config = dict(
    n_layer=16,
    d_model=384,
    n_head=6,
    n_kv_head=6,
    head_dim=64,
    d_mlp=1536,
    vocab_size=2048,
    activation='gelu',
    norm='layernorm',
    norm_place='pre',
    norm_eps=1e-05,
    positions='rope',
    rope_base=25700.0,
    rope_fraction=0.25,
    qk_norm=False,
    attn_scale=0.125,
    bias='qkv',
    tie_embeddings=False,
    parallel_block=True,
    init='normal',
    init_std_qkv=0.0245,
    init_std_o=0.0,
    init_std_up=0.0245,
    init_std_down=0.0,
    init_mimetic=0.7,
    optimizer='soap_variant',
    lr=0.00764,
    lr_mult_up=0.754,
    beta1=0.95,
    beta2=0.95,
    lr_head=0.0075,
    grad_clip=1.0,
    warmup_steps=200,
    schedule='wsd',
    decay_fraction=0.698,
    decay_shape='linear',
    final_lr_fraction=0.0,
    batch_tokens=262144,
    seq_len=256,
    doc_mask=True,
    train_tokens=899800000,
    steps=3433,
    dataset='wikipedia_en',
)
Each number is 128 + 32 x the weight over its row's rms, rounded and kept within 0 to 255. Layers, rows and columns count from 0. Numbers have three digits each. The size before them is the row's rms in percent of the matrix's.

# layer 5 MLP down (transposed), 1536x384, rms 0.265, rows 266-338, columns 192-287
097:166128146105145147167073122142183106110123131073121130112173138120168174140119130130157123165179120124171095156155104095113061122150107155153112147101192155164211137171094144122086108142130115112162160132105120136078139151073182132102095131158138128105135146094125159112104102187190115116
092:129146152133138102167104084108102105068156148155172103153205112128202170174148087149142129130151129124142115153118135122151108132098127084111132109101078161150149166123101114120183113207148171144173099158099097072144140127102097099148163134148150151220108157134138170137158072162184123165
100:142151178067140075087118085130124143114102179163157171135099111069109110178169140166148173197106069118145088172082104108173083092096146166063164125123115128124156150112075095188165126149120127130129159082121195170119146187186108083174131155185205122169148114099131118080133117129115157138
095:112174085125112183123097120147131171080145169162126137166151142148145126138078086098130099082061101120123170106155136111123115097105175172085132167137136143123129134107177127077221066152143162101127130160120144112194168097139136094098110120168148142127128084129193136117119155102103149108
101:169143127194165155138103128172106140109129125158169106129152144082182173121079139150169105188078089145107117047171129121107152126151158162163081161072177152135139137134191169119195095078154134149145108104163109163116129136142171106095135109095093145125052085095154171074093129175191137128
101:097142086145082095237100117120124135102142132130108084099112061151122113127130158099121121112167182132081169119102176087130084095152132078116110081144092097096119119167169083139098084064162140108126118128133142123104111024074153160114160123097093131125151073165070159168149113120139102079
094:085134034149125154117151108086062183071140087172099165157139136107134085190156110103137083149146092151144125056085152189131065095158190134088146130133103146168135090131139073151079117127101190071147087125117129201131140148113159153151156123106191157096078140157125098050095142116170124069
105:146085098106105126071146109081076140113140141165103131065193155185133112122095066139103151115135132133086157127128088140099117092088114204137161115109075166078084098130136125110146173177147146128129128080116122124117121139137115093144113123119124142133126118150108175139117138170085084182
102:142152122123126108190117135184156121112106105084134131115092141126147139151154124126110098147107148142144132124203183155186067161139145145113143116020113125092097117175092118107143107147136163085106134173141135190161123145092127124128076090111115089087192157059117086104122078137209103201
107:139158099146120155087111095148068117100078149200150114125140138130166138203134168090131145155092163183119165133145067190179086127040137077137128100097154102134168061116082136128092176123128049119120129151073085117136167114102097140144084083157155138242118130158169147110136152136060138208
103:145113095183081140067094058150107152066101147104125150155173137147176186116155111064143087113190136075161131164202161094091140141128114152187168083099102132147099168145097070134087112163148158130147137138106179165168106105137131124130128099119104161163152137136098189176102087086108116165
106:100179128132141136143151148134127120079134147139132171096169157134129134114146110100100153137139118125109125165091170156117122098113094087077183119163074166167131123181152139113068128136075102096121111139117125156151139165133087077063170180150123160147124078149166160133203114100141117184
097:155113151156191157087135168122135095119154118099125099131185109105120152133134225114106110176125137119113149142152126073096177125098222115169159164160081163089101177073093077121144159102138142119114135144075112122085167185144130141093143157108115152141081209152174184186147082127139157080
099:167121170115163172135139071111104141130114065134112065057161155190136084121144137175064133138126100085138134129126132152119174177128107172174130089126166138113137133106136141147127081065121122151116098090061144121104094118085139098135088116142140113100143144139096071136109116133119146112
093:080114129181049147101120129103146141139178098161137107159103137175167211098166103133092199126123104123129162143131090131091137073161115084117151120107073113185107116149214091094064100093151090166115117125116175127113119139152148151121119109146154130150121097081108156138096186088133085148
095:104123129095171123177121125168126151174153111163173189132149143184130157174051166123112138141091139069163070146148172139151152145101164136164133107049126159141186182145109123098133125076135138179099147112118126156189154122174113164146124172186080165144075124165159202178161160151131161181
103:111097112136148179134104115137131155123093134063145132173135181102104105138086152140114108099160090129148145145104101142117117190098182147128123116101119079184134097141162104115157112161102138123101051104151170138161184077127071125096123120126187153167144157151117133168159142114154131147
100:103137125089121124050013098141162129067105085122095174131080147163167101144091187073156124124086153160163103065132131137224137167068121056075159204108112050051142117129164149171092089132133149096148139132127099150167115146122133112122169110121140147150104136152156183093163109134072138128
086:089113089132122118084109144117100150137153114125110111126130160164091115185128127173137135186170164192143158160163098187152168191113148118154104154107121162114079163121122156081166142117094171101138150104100080138147121130098151119141154117086164115131110196134210110138133187136149089193
100:157101144157187118200147066146133164097122178081117103147129195129102070072124108070171095104126132095149190139098108148110124114121135123090127101153173111210154110174126087141148115122187197166157150108089104140089065141149071070096117165078123134132138103128120121113179137139133132101
107:145105129159151151165175091140089118128079103115138091162137114141108168112141140113149104170152088097170053137102093133150086094187169075117150127147081111135132083130083125133193124165118117208125150164154166160077197129111077116131140139141126148103069121070113139071081111109064128142
098:102082120106065152108148148146132105147099144116156103121113094098093158199110096122122142069077158080140220133160157111110118110110116124084143137155057126149075146147134135161099138188155133180153183092127099115154116100135152093102174137081163122171178142195142176062198155114194051194
099:126090094105111161131092145131121150163142150143185173124121073151100111146092097131159114150130199138105180132151114086171159121078108212144109131121149137111129099146160124140131129094181152138138135055167118128157130142108109160155103177137152134188114150138117133129118158079146124136
104:125125040119102107132169161134123117102108125128176113128153104135116080162112094049107108124163103170129153109145124155111104073119104193175175186116161135117130098091147152056145133131121107132117098187107102113156141117148153141084163092137110047082135146177139120144120110133110137137
107:079032107096091088195160078145088065125097088140182145076129109089125119129106190137199109113103192169145082146146127092138096202137097108122160153101107111120172188111107145132130131102128102090115139145134112159129156118044151136137117096174162103118030121092101111143150119121143123157
095:099168081151095133126056153162054134104130135144156109089188097145133117143171062143150141085102145160214154058124153128117091080178118167102168146173101093113125118037109146092160153144095100069149085116064172121167115111123185108141063145167111174183124084121145116110117159182116117143
121:086066130112146148108088118116136131095150071165100100096113160110144106133126177160066106179124114160179176130101106181103126133169135123115174138191091100119163144116139149196098143167129176150148162129108072174198131209099120117117065167090156138134064190151162119135067120153124183040
104:076086102147167158105104163149062067125108158094084143120135176158067140092128137116118153118122099141163080130066102172188117070137094063138135122122136111085119146134121166115162166088113114064069110108119132139114142153123195080176177118119105112129113138185063108186148115121167129088
095:135079076098191189126138174098103166156123136108126151135161125180114130127165142062056183162132168085135118188142141132169149129115151149100112085128147193113083048153117126126093152125113116139196100105149097119143129111104105116155130137120106100155147109151121167085237133162142116136
099:144130159100093199124120149136074154056192077138136099092100133122112149149177125215140130102124082098131152190138093120088122135118116120107090136190118105142111093091111087112101142130147143106078109132155127178127110129108112100138127139186110170080112117134127097133151128095120076115
101:122135098109089127082127136137132161125156158101083109110163122104158120132111123139167163118136143155120126137146116176157126081181145082132102203124151100096130167109100106155103127064158119134105172119147187117126116092099169142141115079149148160083123103118111087160140173125069161110
093:037147040145113080100115094120122174051105148095134151120154141163135182155177142094142078200089108117180093159171145161152108103107100161080128119136146195109139155168124141134154164050134132173107091153086115139193053104159101181066122094091116115130100140162158159187112123159155094149
101:185126154109168102128104179110094143157130138110142187126152229154138115144147145155159092171045080120132098149138078078138178117121122118195114151130133111109152142173119145121102155149092134126090164086112140088128137130151120124100071121183086120096141197161147137159163167141098157121
110:197122081133092112091100108119097175139132074123091131100150144068168145123206153102083076172145200088068117085124178149132124066095149124148126107136090177131128144099117135123145135151098131097163132148123136202126138122131147144131080066114188129101088093120178112100144148118127141084
101:137152143172122151114192128121138155147113124132141168097104105110163108153067177121089160118123109148128080090163104091120134172192139133091079151090090093148053140193086119125197117098070139140128156081073163111111132202100063138140100075119154079090125129119177068051196203101135098122
108:162139146138157098058143125083136120145156096085131117175151133159117109063102157163162199071111117108183130121149145196156089162152108147202075174178132094143106117147091161166105197096119126143119125140184156134161121154085149146134126149133162081153086178125146087161080127104085103105
105:157103116130110129196215119100145102069119084119096109106092119155184141125070172121097161144156210090127068088169145103104126141157095108157132157150129116126096103118146128130122115108106103120154122068121102147108159089134164150175100146107158088181151143125107148125180122091149107121
098:129146180111088123107087121129083081151190119146172151152094162148116085115084126162072204174080135106122080177193130069105151136107142125213101148139101113174135097177150087112080083143163152115157100142169071132121150110167150095140125117091114158104118169133086119126123126157125112164
108:129162042115113124141144072069193117159141175125122161144098106164111121170104168152071109105156141182158119147114108087132150138137102141078068084114159118147112114094162119107176101102136099203121124077073155041101061108125085081073046141085086115138157121084112179075127131081116108141
102:124126100147134116099121160148138120082103165158103087148141145152097122115110198142154157130099107106187122089100096161117094151121086115140147134165143109156170166115117145110132174168056111105124183111114105176116095131140159112108076172118131084190087055133122043175153150159150081114
103:124167173152160132136110131137115131201123177081107120146094119150107089124128173100162112144133127133134148153189175165206190142173081129124079100129101166138147141099135140177128125099159145115114171075028180118095197094108125186115149123102084166136221111142128108093175102151129134118
087:129183153175116181174109129119106189120128058127192145143139143111088127107094102096090138142100171165073134090150094124133150123160113099115123147147151133156070121142137192091092084118092139136117137138137133108145138124138158145112122125109092111154099123091096116088094169179096145155
095:118097123131140167074125106161147125102180025098131129127188146113138150193086142153110151151107095134181165171143117124148110176142128138135164074110115134144085176154162138151113151198115135130113129166108181149183099165064187156103157117119133153112096153149130191146186095156122123169
100:165190130147128061156086103148097148158164127070152144144119133134116106107119152134141125138133110109168104158171089102106086116051136100068114133092112143083145134081124105066128171143060138092115116088091164156124107103075098151159140124168160148132161107096190081111145135135123141109
093:133119101120131157161090129156122102102121208110114115140173130140117152101162135120040089130141203166124119092127123187151158146117129098055141112125124117102167076094140214165143141246050155113110137121156130082154108067113134140125126137101096107120100125177104127164122117087091123130
096:130125156175137102139111168099130122165090121219099133140092159146090112135140141176173171112114108150191092131113114096166124160068114134106113147110088157142142161173153160177067157162182169115113063094153138100059080120103126072137176153099054077106151113125151146075113119130092079135
102:118102111154124086144119118123096116136148159121095157141128062103178192122141116130122097175173147120175096148069156146143139113136125090178117077122137149187140161107114049129144109201159149149142141131154168079095198129180196099152163131176154153111135146122102162162136136135086140126
100:118070175162108093102105128159134130152135174081135131178087129108126138130145157126179105132159138128117080135134133176166114177158160136133096190081089119142109109135125092116124088141149155132111144070160106090109119109120116191165130170114109113096127123094151139158089109087181102123
102:169111074146112154110128076089142101153159128089118101102173142120140141116167130132123094143163186124140132166099162149118169086116099126114132114106129093112134158166159143077115127130161106117181136159142125095110120115138131109154132126064062176198078121125148167095183130116097138125
105:146120124127204119160172124150150127125093111119119194130096103087136176153093131171075185183046123079089108079165090085108138152107143200111141163126124122131122141136117109168155117071135049117116058169088088216172175166184089150185080171133152147166080108131105144151136140120138116124
098:092086130163114117140097160162107125069150172114088103136130157129067149077170113083162166178067137127123127101097084085145078166142148168199121144061074135095117135108123114094133088076160175099128173099098155144066164115101101117177132136147150120106143146119083140146117119139160126119
103:148155109125181154064149103122117140112088133124139161131114177139096110168110151121196161126153127123127126145080137157165122193092184158108113136142086097152082152104153205075116163124107123119157153106151136164081108107162143088147107128173079086103119157115146115190182150133149099138
092:116121139127120068176099161131141157125094145130165075148154103090070140071113126154184099098179096091196132185078135169183075093099161154137166148173118140149172168129100157181146132177142159116101125149094129144155130154136073083123130099125174167160153122154125087168088136088133137189
095:116124097124143139131156090087110126096153075154138109143176113161096147147165100122109111121078140140070105097130122153142156113142164175153121117119105092107129141112100160107134172135140219129208172047163149125158159142153136095121126110068202120136109123166066134152103100113146147053
103:119111140113066083189115097143155136187184167150195110159106172160149081097118113163105149109121113150191142099105133115160117116140125090107133122104178175176139150124160059142146149112199086124140140141152112092131121131067122155076145159124144130145165152101108160208125192090125117106
097:159119157045118133131168127167130081142174155091120127166046088213154121075115141114173103124138153152099151162099206101091113144142115163129098074130153163144115105125098141167094189213115134126100124099180073174149102147163082111143141125149130137130122128155148122143113147121172131122
096:127151148086125050116139144139125118057127114113117128141075161157125087139116124129142044127104098140098126136134147108039129149098170177099207086167137067143127085152193173117171149098084169147056146099087121111140108131177042228144071180114110110079098075134173153076088150153098112130
100:121151153095134151112212167119187160105094075088099141123066132148129120153147104140144066149091128177120089188199155116138150082115136124159133099090127157137121136115127108128106087147172096156139078098114161104135132106111172165161105167150123130113152135165133108127081128140136117142
098:159073110148136166117193122128131151067135137196113130100125078132167130181139106126103123150108117137159056128214139126136145076152118161117132124160174107123190149103175156103108058145123234135110102088095091153163136145075066099144101097158166147145162139153129142153101105125132097155
096:071091091124124092100171092195057151106126068143102157088181158102136118141166103143119114073113105167176143148171141090090159051140139050103087167066133119153154091165104188170163122083075141134093102097120112179075112122121195086126102146188100171152148060102138117112116146140123154149
101:088113165164116086135105095125148148158148116106118135121098120102134112151105171148191130159081118134148137089122135121096099106117126133143166123156146112112081111132105156099199179154203116121133136100107137108154129141158105149105115132127139125167102117152146120151098121131150125167
094:086143128160117145128063144127161167154170206172113092146122089132147171065142134121086133098094173164112121108096121099132116130119160089194140146118106089107168110154130199148088180166183091191127068157176134131134165150151166146106154170165152128102114133129103195087083120121166134141
103:110116092127130136031136093103173151098131043111181116077126180122154164141131123171155091120128099121123076130105175048182077160114144093162148038114137113140168072123177112075154071142167177143158114136153158134165076081112062144122119107074136068117087102090102143061153110141124119121
099:079118131171122096175115112102147189135172141112126145094115137125171117096096121168134160143089127108167149104175067110105108158119175110059111143146136106169099062150135138164131077097089094104123171136114133117138094158095176101110116127081152186155111200141103105149167105167104114203
092:128171169099149135136115137143111156133127133167194163157156114178146095111140082124153147145157147049152106110117069108102100106150118105133047193101134122173111180159151100137067163088151119163139141085081146110132189097134162146173094125124108147166107138086150163160105123111196188133
093:104199175133101146126127117137133096050143131142200110139167121159160134178122107168130093091121131092114157111118154159127191124078133165121124197119180185154124169108131102126114157158078134158182138088106099054189160153118135145136066107157138127181155165130121169174107172115143157107
098:115166137132026078097137105137161140103120112074137126166109156099124154208158150045166153146108123072071146180162157120103099132135081117179105144117141126102156134090119131101231095131130104138128132109156105102191201128125162164160026134146086097122210135075191143090084139166183111173
100:129039101124122087138197081160169126088158072160123169131082151145138153109136127131118143140152141124085111111105062159068140159124154106147103158058088140139081149144102151124109128158101116061148130151100168125157085073107136133185093138176155088066154086169169118128106136142171104158
100:057204129176154116119139120155116153100120157138106085162158084123127101177155127114198132187171117110111087018161143140141085170087104122134082076162127128098101170173162136141095135098154114160190146148154077077169099127083178106096130198166098073136142152137153095116116121124144085130
095:060146173178154119034062062159140136100191182186137120163123088137089131151130105107107236117122054124091083087122111143108136136144126143159166172152161109147112127150116142159124187092126137133159096136186080106079138161147143086124127076107155111170098140126047127164080130142139096106
098:174146111150210151134125140138131142134146088102084128171120111146086163110077144167127048180120147143092207139125107116126146112221183094203101112111179097087143113144159119073106115176128146105083100164102137112162165096108151133124191088184110107112080127150116115099142108164059170106
099:096169102132120096156138172123094098127111130173126072138129175143124134071173118124113161088137128157152141125109065109058112110124184104132126119138131159089094112169163170137141117180190140110146105133123082172161145118218104151169128138129173156149180127134094096147163136166123116134
098:140211099112121104167111142170178181093157145114128138072062122069118137112097120190068111178057172135158151157045136126087092119198145119133110122121078124094106137077103154119101148152107093185107140088150151132128125153122141163065046060138089159128115150203108082131178146163109126148
# layer 5 MLP up, 1536x384, rms 0.205, rows 267-338, columns 192-287
096:232116106135111123105144169124065106140114108141085176154114165107089118131088119163183110116158132151155089105126134113109194133169126103152074120140160145077153139165143133098182119129063152128111125114110124114135094094092127166099061096162091084077136103110110135144109118091111083075
103:163093127123120080126152070052113136140116164093177150153116076115201112072128128152108099118107176137126181145079130156183142117131139121104179101120208123035107074139114085084154055123093124131131196152101146159068146123149152075097112134130147130097132149096106129133083142108122101148
099:118115152100123074150135172134085076154122118084131092123170126144069158152165183179117121110136143141042089100115167133107125165204099103129141090104143112191176136127114125105078183158102160123111119087097080185143111168108122157158117096159124105159115157132108154151105100148172096154
103:116074113090103123128123048164169172155150130151104184161090087109087090138132139129147033149138112161127097132094118137154096124088145116088173113128107120160096168111130151184132108122120071099188155127109092162129138174164127154108091148096169125157155092156060153147132154152145119109
091:146143166114162132106156128145100080113096102085152121119126153191146139140222173150106101154152119183183145131142104156169114131135102115167052173085095152204138234131087145140150096150073128164129137121108077132129111149141112085137127115138148111143077130155130148094096143101086158090
105:206094185143091075148121123136160140096096095129117156171146104112121093117141123123129136084102102086156145187105082144145102129147153164194083065101159141131154129142082126146102141138170042170119151115100180114130163136106132140139124098134102154117200170135122123169158143181170136145
105:094133082170135193120109165105096117165101142081117133093100166124152123140160113100113176107141074104109097158174195118073114092146142109060149100114099073135159116099135170106151163098132153112139136130110130112101175186159123045150153117106146158145103148146135117119154148112211074119
098:126115133161179079165152179125112147124088072143123101067151138102069104118125112107141146163087139096132140153097145139139119101104167186161097153115150150096204118164146055155159112128167156161098096095141090105104124121116177192091152116164118144106072100101149091147169160152112144170
103:078087169134105168213122126092198126104145081145150142135104099175147065113169141131064123130127126117119091182146109141126143118159111119128140151085094126118093077155130116168213130104112087136170144105189099140114121135122151116134065160133140057099121092115103136117105100176081095090
106:119118169114123171161114172088206118132076170137123157159067142132097144097091121173151151100127082104113178146119135112136182080140088136175184112143138201143142098117109126069150142181126173210087098121138165138092104103126100123149068131106185101094090120166119100133170169090128065136
102:125153068140110118164115096130145148115170071086124157140134167128107156176155077070113144060087116158153135165083123170126110165144091152105110172148107082086147108186153101127164169126103175126144128131092133170146033100084133105101151122105159095099125126161151129105172155124147083136
095:154116123160127102173133085197139156172159115126156109178103107107115192064140125126171135133148099121117191117139136084172069151172098075130093132147221090174158151145098143114131091100093139147107069148156163134127116141182057157106103135187115095188200178103140123132205152183107199134
095:081136176121114166123110130139160113167106128135104140171099093154041076149104149144139141173104167092127126171113088178128150095109129100167107162126112106213148063163078118134119126176086085112178155144115112119153112163157144104141148169183122146114130149098138146165122109112153140131
084:150168100118153120124145151115101135160174160155144095099154181123102082114164169112113150079156162094181152144123154188137136105084132145087099068123146174089113157137103154144126145153132185175148147109176146106103187092070170144165173151137096100120144212135182130127157117115126099114
092:086116067138073095137141111138132136153175113148107096124125152076126124065104138157127176122110164173117112127131170175132122151140131134156101103138162143114098213108139165090179121079099129092156141118127145160103143066144099170138159133147113071117174109100081161142119138127069107118
098:149164163151154146177124126099101090137097118102135162096130070171054117113185123186156130146146121104129135118151094170142121113068094112139145123166136154176132162061082105119139172151106106163136205122108153170093104117131202099130161138225170114132143125132135135118139072134104099117
097:139153153126124077147164135131169142165132192139161126159058083129109159164121148125131116176133146186166152150130160119155099118155109070166123077158133147142121156091131143085161137110123203112108097085103133117127034177151095124151106156073116095183096099128087141139093102142165144165
096:110174176147153172164108113139170131106100077081159158081134086113113138104128095151113101123130131076116126053081151091123111109126124084100103144146113104082184126131143119123139119128145128075120089163162126085106148118105089143137144169152101187100177105133080113108131079175109078103
093:123084101076095172141132136098121138097132172129156151138151155155139112101144068123089122151167062130118212117121121114115194123180165116175112091116138060113178119112074130170151151141104098219088069178162122118080144112126105107172144145130101188115140110146083113121176164103115100128
098:090142156106113183202163109111114140128140191160177193108111141156089173167101123132138120115134075114124121095141109134130199147155095123196141062095129120172152098126128103112144121095101096102054085135040190170103127169157167135169120107170129135146130154137106169143193149102142080103
101:126137096167117087128106130123117167122096180138132176154171183106156123136171134155092134172172131117148029221087068172169096086135130106099155051069146122140091142122118140153088108107189104082104106110137162114163136092138104152139147130075091180045169141091142105177130116074062115149
105:115141140155081140094126096135168114196173158155098147078112154106092099132091154067094117198138133121124159152101152088166088177148104138118177121139106121110092079168156149115087168148143072142151213167038114136135181195160127110146129096154173163118088143116141151116111164163131115104
100:102098150138056078126147143143156151146092175137101098114086125173090154149056092127159155136162119092176140138120110159117146158120093071170127092153130127082091109126144186103153115160142126119107058183142156095126128104153138143099134072149117093100153157101066119084169147116102194097
109:107115088194111111113138126097180085113144099150199211133083134123152153155090164103174156109135113110169054150140107149189094135125131139124131145100121077086116078150076134124127118086155201172157154096118080045153084152102129140055154174107082094125125125124109094127115048196116067149
104:196134166139229147145157151091140120143110133123124153133098175124150161143094131159102090113134085088051130171131125103163109185141147036096119162097130148112126173107189183102124089126178156056079126102234161125175175109120122140140156151120116077132103133111106097125114101094187178151
113:125113154104156111121154160122167113136143154177159150157152114151144128057087151094150147177094148149132120116149155067170120103142095081117052067115120160136096101083134136116146142091119171123141118095166107132131124157147169107129157146141115125127093135108137156118143155131135102068
096:178086128177138144127162122174098141097098090086099157135077172189060124133127116148163120140118126120103194158157116157122081170170141171173130144191160113133131070118111151114112121107103112143108138168119113158157072126107124129136156106146164104191200088136110143091176095150115161100
103:118134082100105113116126139152067163113159152109086140117133102085137160119130128162116118157080083096093146140189100099139144099110153131177120150106116121146145213114138143141158106104102092163089098146102164133143124104160100171103144104183086132099093177116164052126042099105106121158
094:088096149134116064162138111141164075182131143120148163097138079144156090091143094091127123127129175093145148090114158134147127139168162147163164098126145120076152132110148148142166109153140155205125156087107131082106103101105115153113211107150162106206205168141131122133160155153095115171
091:124083092078062143091107165097132139106142114114092174110060184143156153109119168165109112103170145149121105121114114128122143151152201148170146121147185121130166173118160095114152127099161127158188103089144146131145148157156152087151109131168129139072113188126151084171058125196158112146
096:206133223125175170147100165162181105187166044102131100060127130137124079140099124185109158127149135152161181113072120123103103146097131086176121087105122124143098080123131116093077096153132086074139093121175175134099178115109138110111180179102084153126150107144132104132116097143150156111
113:103107116118089104146143094093164128109139151135149092079141107185040154094160183124103141127110113184152170123112198106060117153132177151106100119149120091161109140093152137110111071141081168155109133186098123167124129105130092110160175113076069106161122188144145118107147115130135117128
105:156087169152080134162150135099127103099102102162095146140126103162143146160115150134132119073148169153093133046127160148133131113107072144103048117128113157123127226131137171111108102137085106094135082211143158140086142076095152139186145114191140154145166089103110128135122144073104117125
101:065124098118129103153223156131111127108145157129118106131120136163062143114127121154171121040094089138087153117150137160101121138086101134135194127090123117091167079092115160124149155141142145143145115175138112191145151065142164096133163137119106146150103115105000167119107146145128108100
099:069080128152143197157177154100112161111109140081108102122103125140120123174117102099159115105180137154072106238112161143169126137124102107134106098126096161156093161097113116118121137107128106150142121144117113175131171175183140141157108135166114119216143164108114134124071090086128116115
104:091149126131030116104114116159101145132148163105133102099191111087089147156140193140118093118146048136146127100136093130112155167118123142118128046129180104134146081101158167090185123049144127118117106143104152153096069139143164141110097147103082173070147143106218146113129135111159178128
094:142191090136182124119131156149118121119129098101129149104112067119116156099144185122142039035159086107182163093110112165135084157140107135108083133090156139126114145078104157154122136161107092076099186180154117157135093119165129090136152106153124068164167117151125095143106092112096114092
109:101182102127106175108180210134131152129079148131159112084092144168124163120089098107121120021141133165201095129161076082104132100134156168133127190113137146119095141103115124101141121161060059136119131151102140094103138146125119088079098093131130101110142140144123151141097109126132142085
098:142158139200145117128142141116156143140153198066136108083140071051168160138084152111113101171086139116090181153148111155100101151115105191103106109124146166120124094188166106097115136155088165133132132093149124100099143186126090143135146154128146134124145070132095132155183171137148086150
103:118103104120169095075161171160171106109114145105117133093199089158176171156127136130145116097159146159091112154122134096103105130154172151111146109080165154170095104103107102093151131164110096162137116187126141154135130125125133086086133098143209130194095166177150151118141142122132159127
100:123140110058112106110172161141068100138154115027127203112127092122161187137147171146150118145146103121160142162095096129185073161104084154154113141140129121108184152182146202040161155159099084140095111170093184093150150143160129139131097113085173040048149145112093104141140125097116124137
102:165097069163134078129134150069154110111116144110181114140117120107130159141181108127073123112109145206125111127127128163121130082109122136121155168147107093107135113125113038105130106122084155171087156084097156129128143081134111127143155156109150079100161127069105120137127152078165104116
102:135094140098109190146134138119176136087111121184157134152151090123124209126059086184095110128168143120138117123098190139115123096125164154163149173079131136201105127131133186151114062124173101174169092140180094109111134158176087118137169137109076118127107133160033146163079104149138132143
095:123106136158110086117182162102119173115151100104142106116123138139123135092136126077153125151155124102150140139152105116122117135114129165124136115168127148145191116082161123113105120104163136127211122183127188144128115155069091105168181097153141135138111079095116064142084123132160150110
090:071140145105122099101149195132099087151196111118086124145131125097152227115110146116093230136180169083114117110211126137134122119157140196088086089133072125106101130110092117069159162121124102093126163156120134080152155167117165096128132135117089149202156141155092118193130091119113137079
096:157142124227134127124122153080120176105158135092132073149092154112095135091096161178071136168194162086185181141158127184112136172199130133150104055115118123082129139123172187092137115115143116110097119131140058115108101152083161096166148109151101141133137125173135158086106140142145144071
096:146171100150122138169102140140180147073167112156178055186149113136142116058181181132078117126149120067065173110127155125112118034084085112160164075135158127116194131135083151163148116121093129100115117186202140205105136208123160119127104084145166075145137142134107175176142166157136081163
103:099120075144161129186147176141166119172122157097098153147138110133147136164093160127130142138144107157091106165170089112106155181067102165168140133156155147200106131115057113106068152139158106104061140148107117125097087113167138084108152112166100147124150190155124108104111137070166093150
104:152123109134120119160127124155096093138105154143124094144113179156150111096122140111118067104207134119108143167151102084054130129107093099119121098171089151116134100160109128152155135200120100173109137076170146193090130129118112140163116093153138076144116195139159134148145109129125212149
090:131168121076156106120137070130125125183150076174108132085152161121145156151144114097159140110114086124150125205133138126159138114069115069054117157148175109162135111154152107146168144145111134165141135178160127145138134159124130121117181095155059082138077154083135194160141093087107166139
094:122111123078149110191139195156138154136120168099091045162149095193113119089156135106094120139144114114125101134168123111142079151104113095188148116126123145105149120158123099154175111106190104102106110155119130129117152160137023124115118132109121117199146070125123129152142121077112154165
094:159106122096114176086159082147117077152103121108116137071113148138132142145152135161102155096076127108132096098132173059137170157147089107127128091094149142107050115146157131117107127099164130123201142054163167082133090189169102120098141132135071128110121063142074165126139118150137129079
086:127121162156074155107083151136143134126134176119113109085115127119122129142115156170177108097140112111177178160154151126140075150162069136095108105137186148144134110115146144149209125149181098120105109178018121175109089094118110135112143092165127145068142129143193083085094159073180107138
097:181125179110075102111156070134120079134154155105114156132122103120132123135144154106095145149166142186164073144098143125148134154092072156113108090131181143107135114080178104195149091156152117148129117121047177128171157125180100110112128117180126129152159156127165170112136157176125186139
098:103109124144156079145183154124108120132120139138091046091139100146144180155117103125106124097123120117082190170136076110116139120104161104102145140072134155106131176045151113096098136130101079104148139071032092117133129158114095138143091152142127101155187134085111109105116129090112126178
093:101111120162104146141126115131116103135145124201193131149214095129123161111107132180063180155139095110139171096088155149137104083154120095127080112141104156077148150073161120097077063141132151102154116181138120141131107122124151082072168177104143120136165123085076115125112046120174127141
105:124143123154107130121115136184149138114128178109145160111124145148123146148106134128138155138172160117071093151105184160128076153076130147102121139148154135138128148103098177121138141124114195098132143109146133108100119082132114126081151095139121141001184083129165144145132109099108161171
099:136104078170142148171188128079111155157080134093127118087117111138149150139201084119137159197120119132163102149144044134135103102148141132112107111109143186141094152130161122171177090153165122082125147092099137183097193154151156117175104135170134135134172157072105162134190077119123088128
099:122115127097135148100154148048136085213127153152174117143052181091143154047093158184067091142107119104131103121173066101114151159162111139145091102156124181120114137101131082162156123162165127108153162129076167144113118144146172105133129138080079155129082162149104127131150170077127148096
101:214147117127101126115105135110089092143138152153165191116103106134114115111095133104121153139121105119072138145150096161123152100155119097109105102126113119172073122138193170111110135127143100083107157148109132174154162106094176144144132106062079180173119171117046235162141115151113129140
100:182131117160103124195158106116160057118108123123166124144183183094116177160093089169141158150116153110118098127106150098157097079128119111103101178116146115118102145125155061075133151100073159119087206092169194048175054141135115223163067170137084168151101097155105123131135154151154199139
102:125123079117100135157153145147165134079109171146120101126139149120144150163149092096112150099126179126130119083134061183157175151059171140113133130130157161133110091159128125112114143101108110174118111121132098070100122152101091132107154077222138124135185161158149137118107092124127050126
101:172198168123082146100155097104144113100148086144141110190139060118134110126154157062120090163150094144149158144113159244121128173102139145159201140170220097096138132145097179125111139166158139085141106083174165115094143090088099172093106214121186098125109167126121149144151176088122172110
109:153100047081107118165126113052110131093202065110101140130165095134108125058078149095138155160126112105127176149142144147110120169142150091130149110161147118105177106188106173131172128139073118162133149146135152120176089154097135111165133149155131153148096185167092168128129088135077117180
102:112153113128134126165146116173161144128165135140150157092124162120128130144114134089126111132088102140131139099149074126036157215101090124116100063161126092082137069152127148112133156158155160165143105127103100133101086126040165061211163131150064137104128146168134113129160085121054133124
092:142147133111184193089128078161114133090115153140118195085096160157150137068136102154191053142102171105107085114170105155156130117155143163109112156130082161170119118127167131145058113082120153175075092104112119160055122115142071127119115071154106139160159139144165118120098124127093120108
098:126149107181148091172155171119193101106107121124126192081091150182094144221100130140134166147144176127112131086184125157137147143183139107154131123106118150173097149107165129130137131157151104039094137153154136136136112176172111164132140148135143171152119101126178117127122143102096103111
098:152104147100099129113133132154159135136114124070140135129115141094158217107173125177095176120112148119139116107144125116123140106173125108105208115088162136130106125153073107141131097121099176133137052068175149137067160191137105135126172152199206188191165125113116092106156190126108087111
095:196093061142128116198147195058143137147091132129079158095154144124177107043108157146163032089073188108099134121081111106119071078089160070089127159110114120142128097089111126157112104136142071151124150094077166104188113097110125149094171138164095196142158117158148152107162135127099169143
101:112068068149119138115129130130140098127144163156160133138113083136179108070156138141086155137107114135100155131142174069169072149134169199126147113079063154190114127121092151172121116122152132149122134130140056131107052106132097177096121086090104147193149146095130145185118163100110101135
099:102154174101178145126160077088127066149139112095082102099112078123104118122132123072106169111106111135112118183075128118146116215103145149107106139118056091142158074146047126101142160133122125116119118161110105131114158138160150117170154107177151158131099128060124168140103163080105125154
100:166128133106115104083148108121168184154124059155172162150131140142081096166115118094143102089171173198076155094094147129108088135097153178102120147139169211110125096185128076171095051126133134094156118112156145074124131116147111078118125087116144113148158145172135158082144138106186179125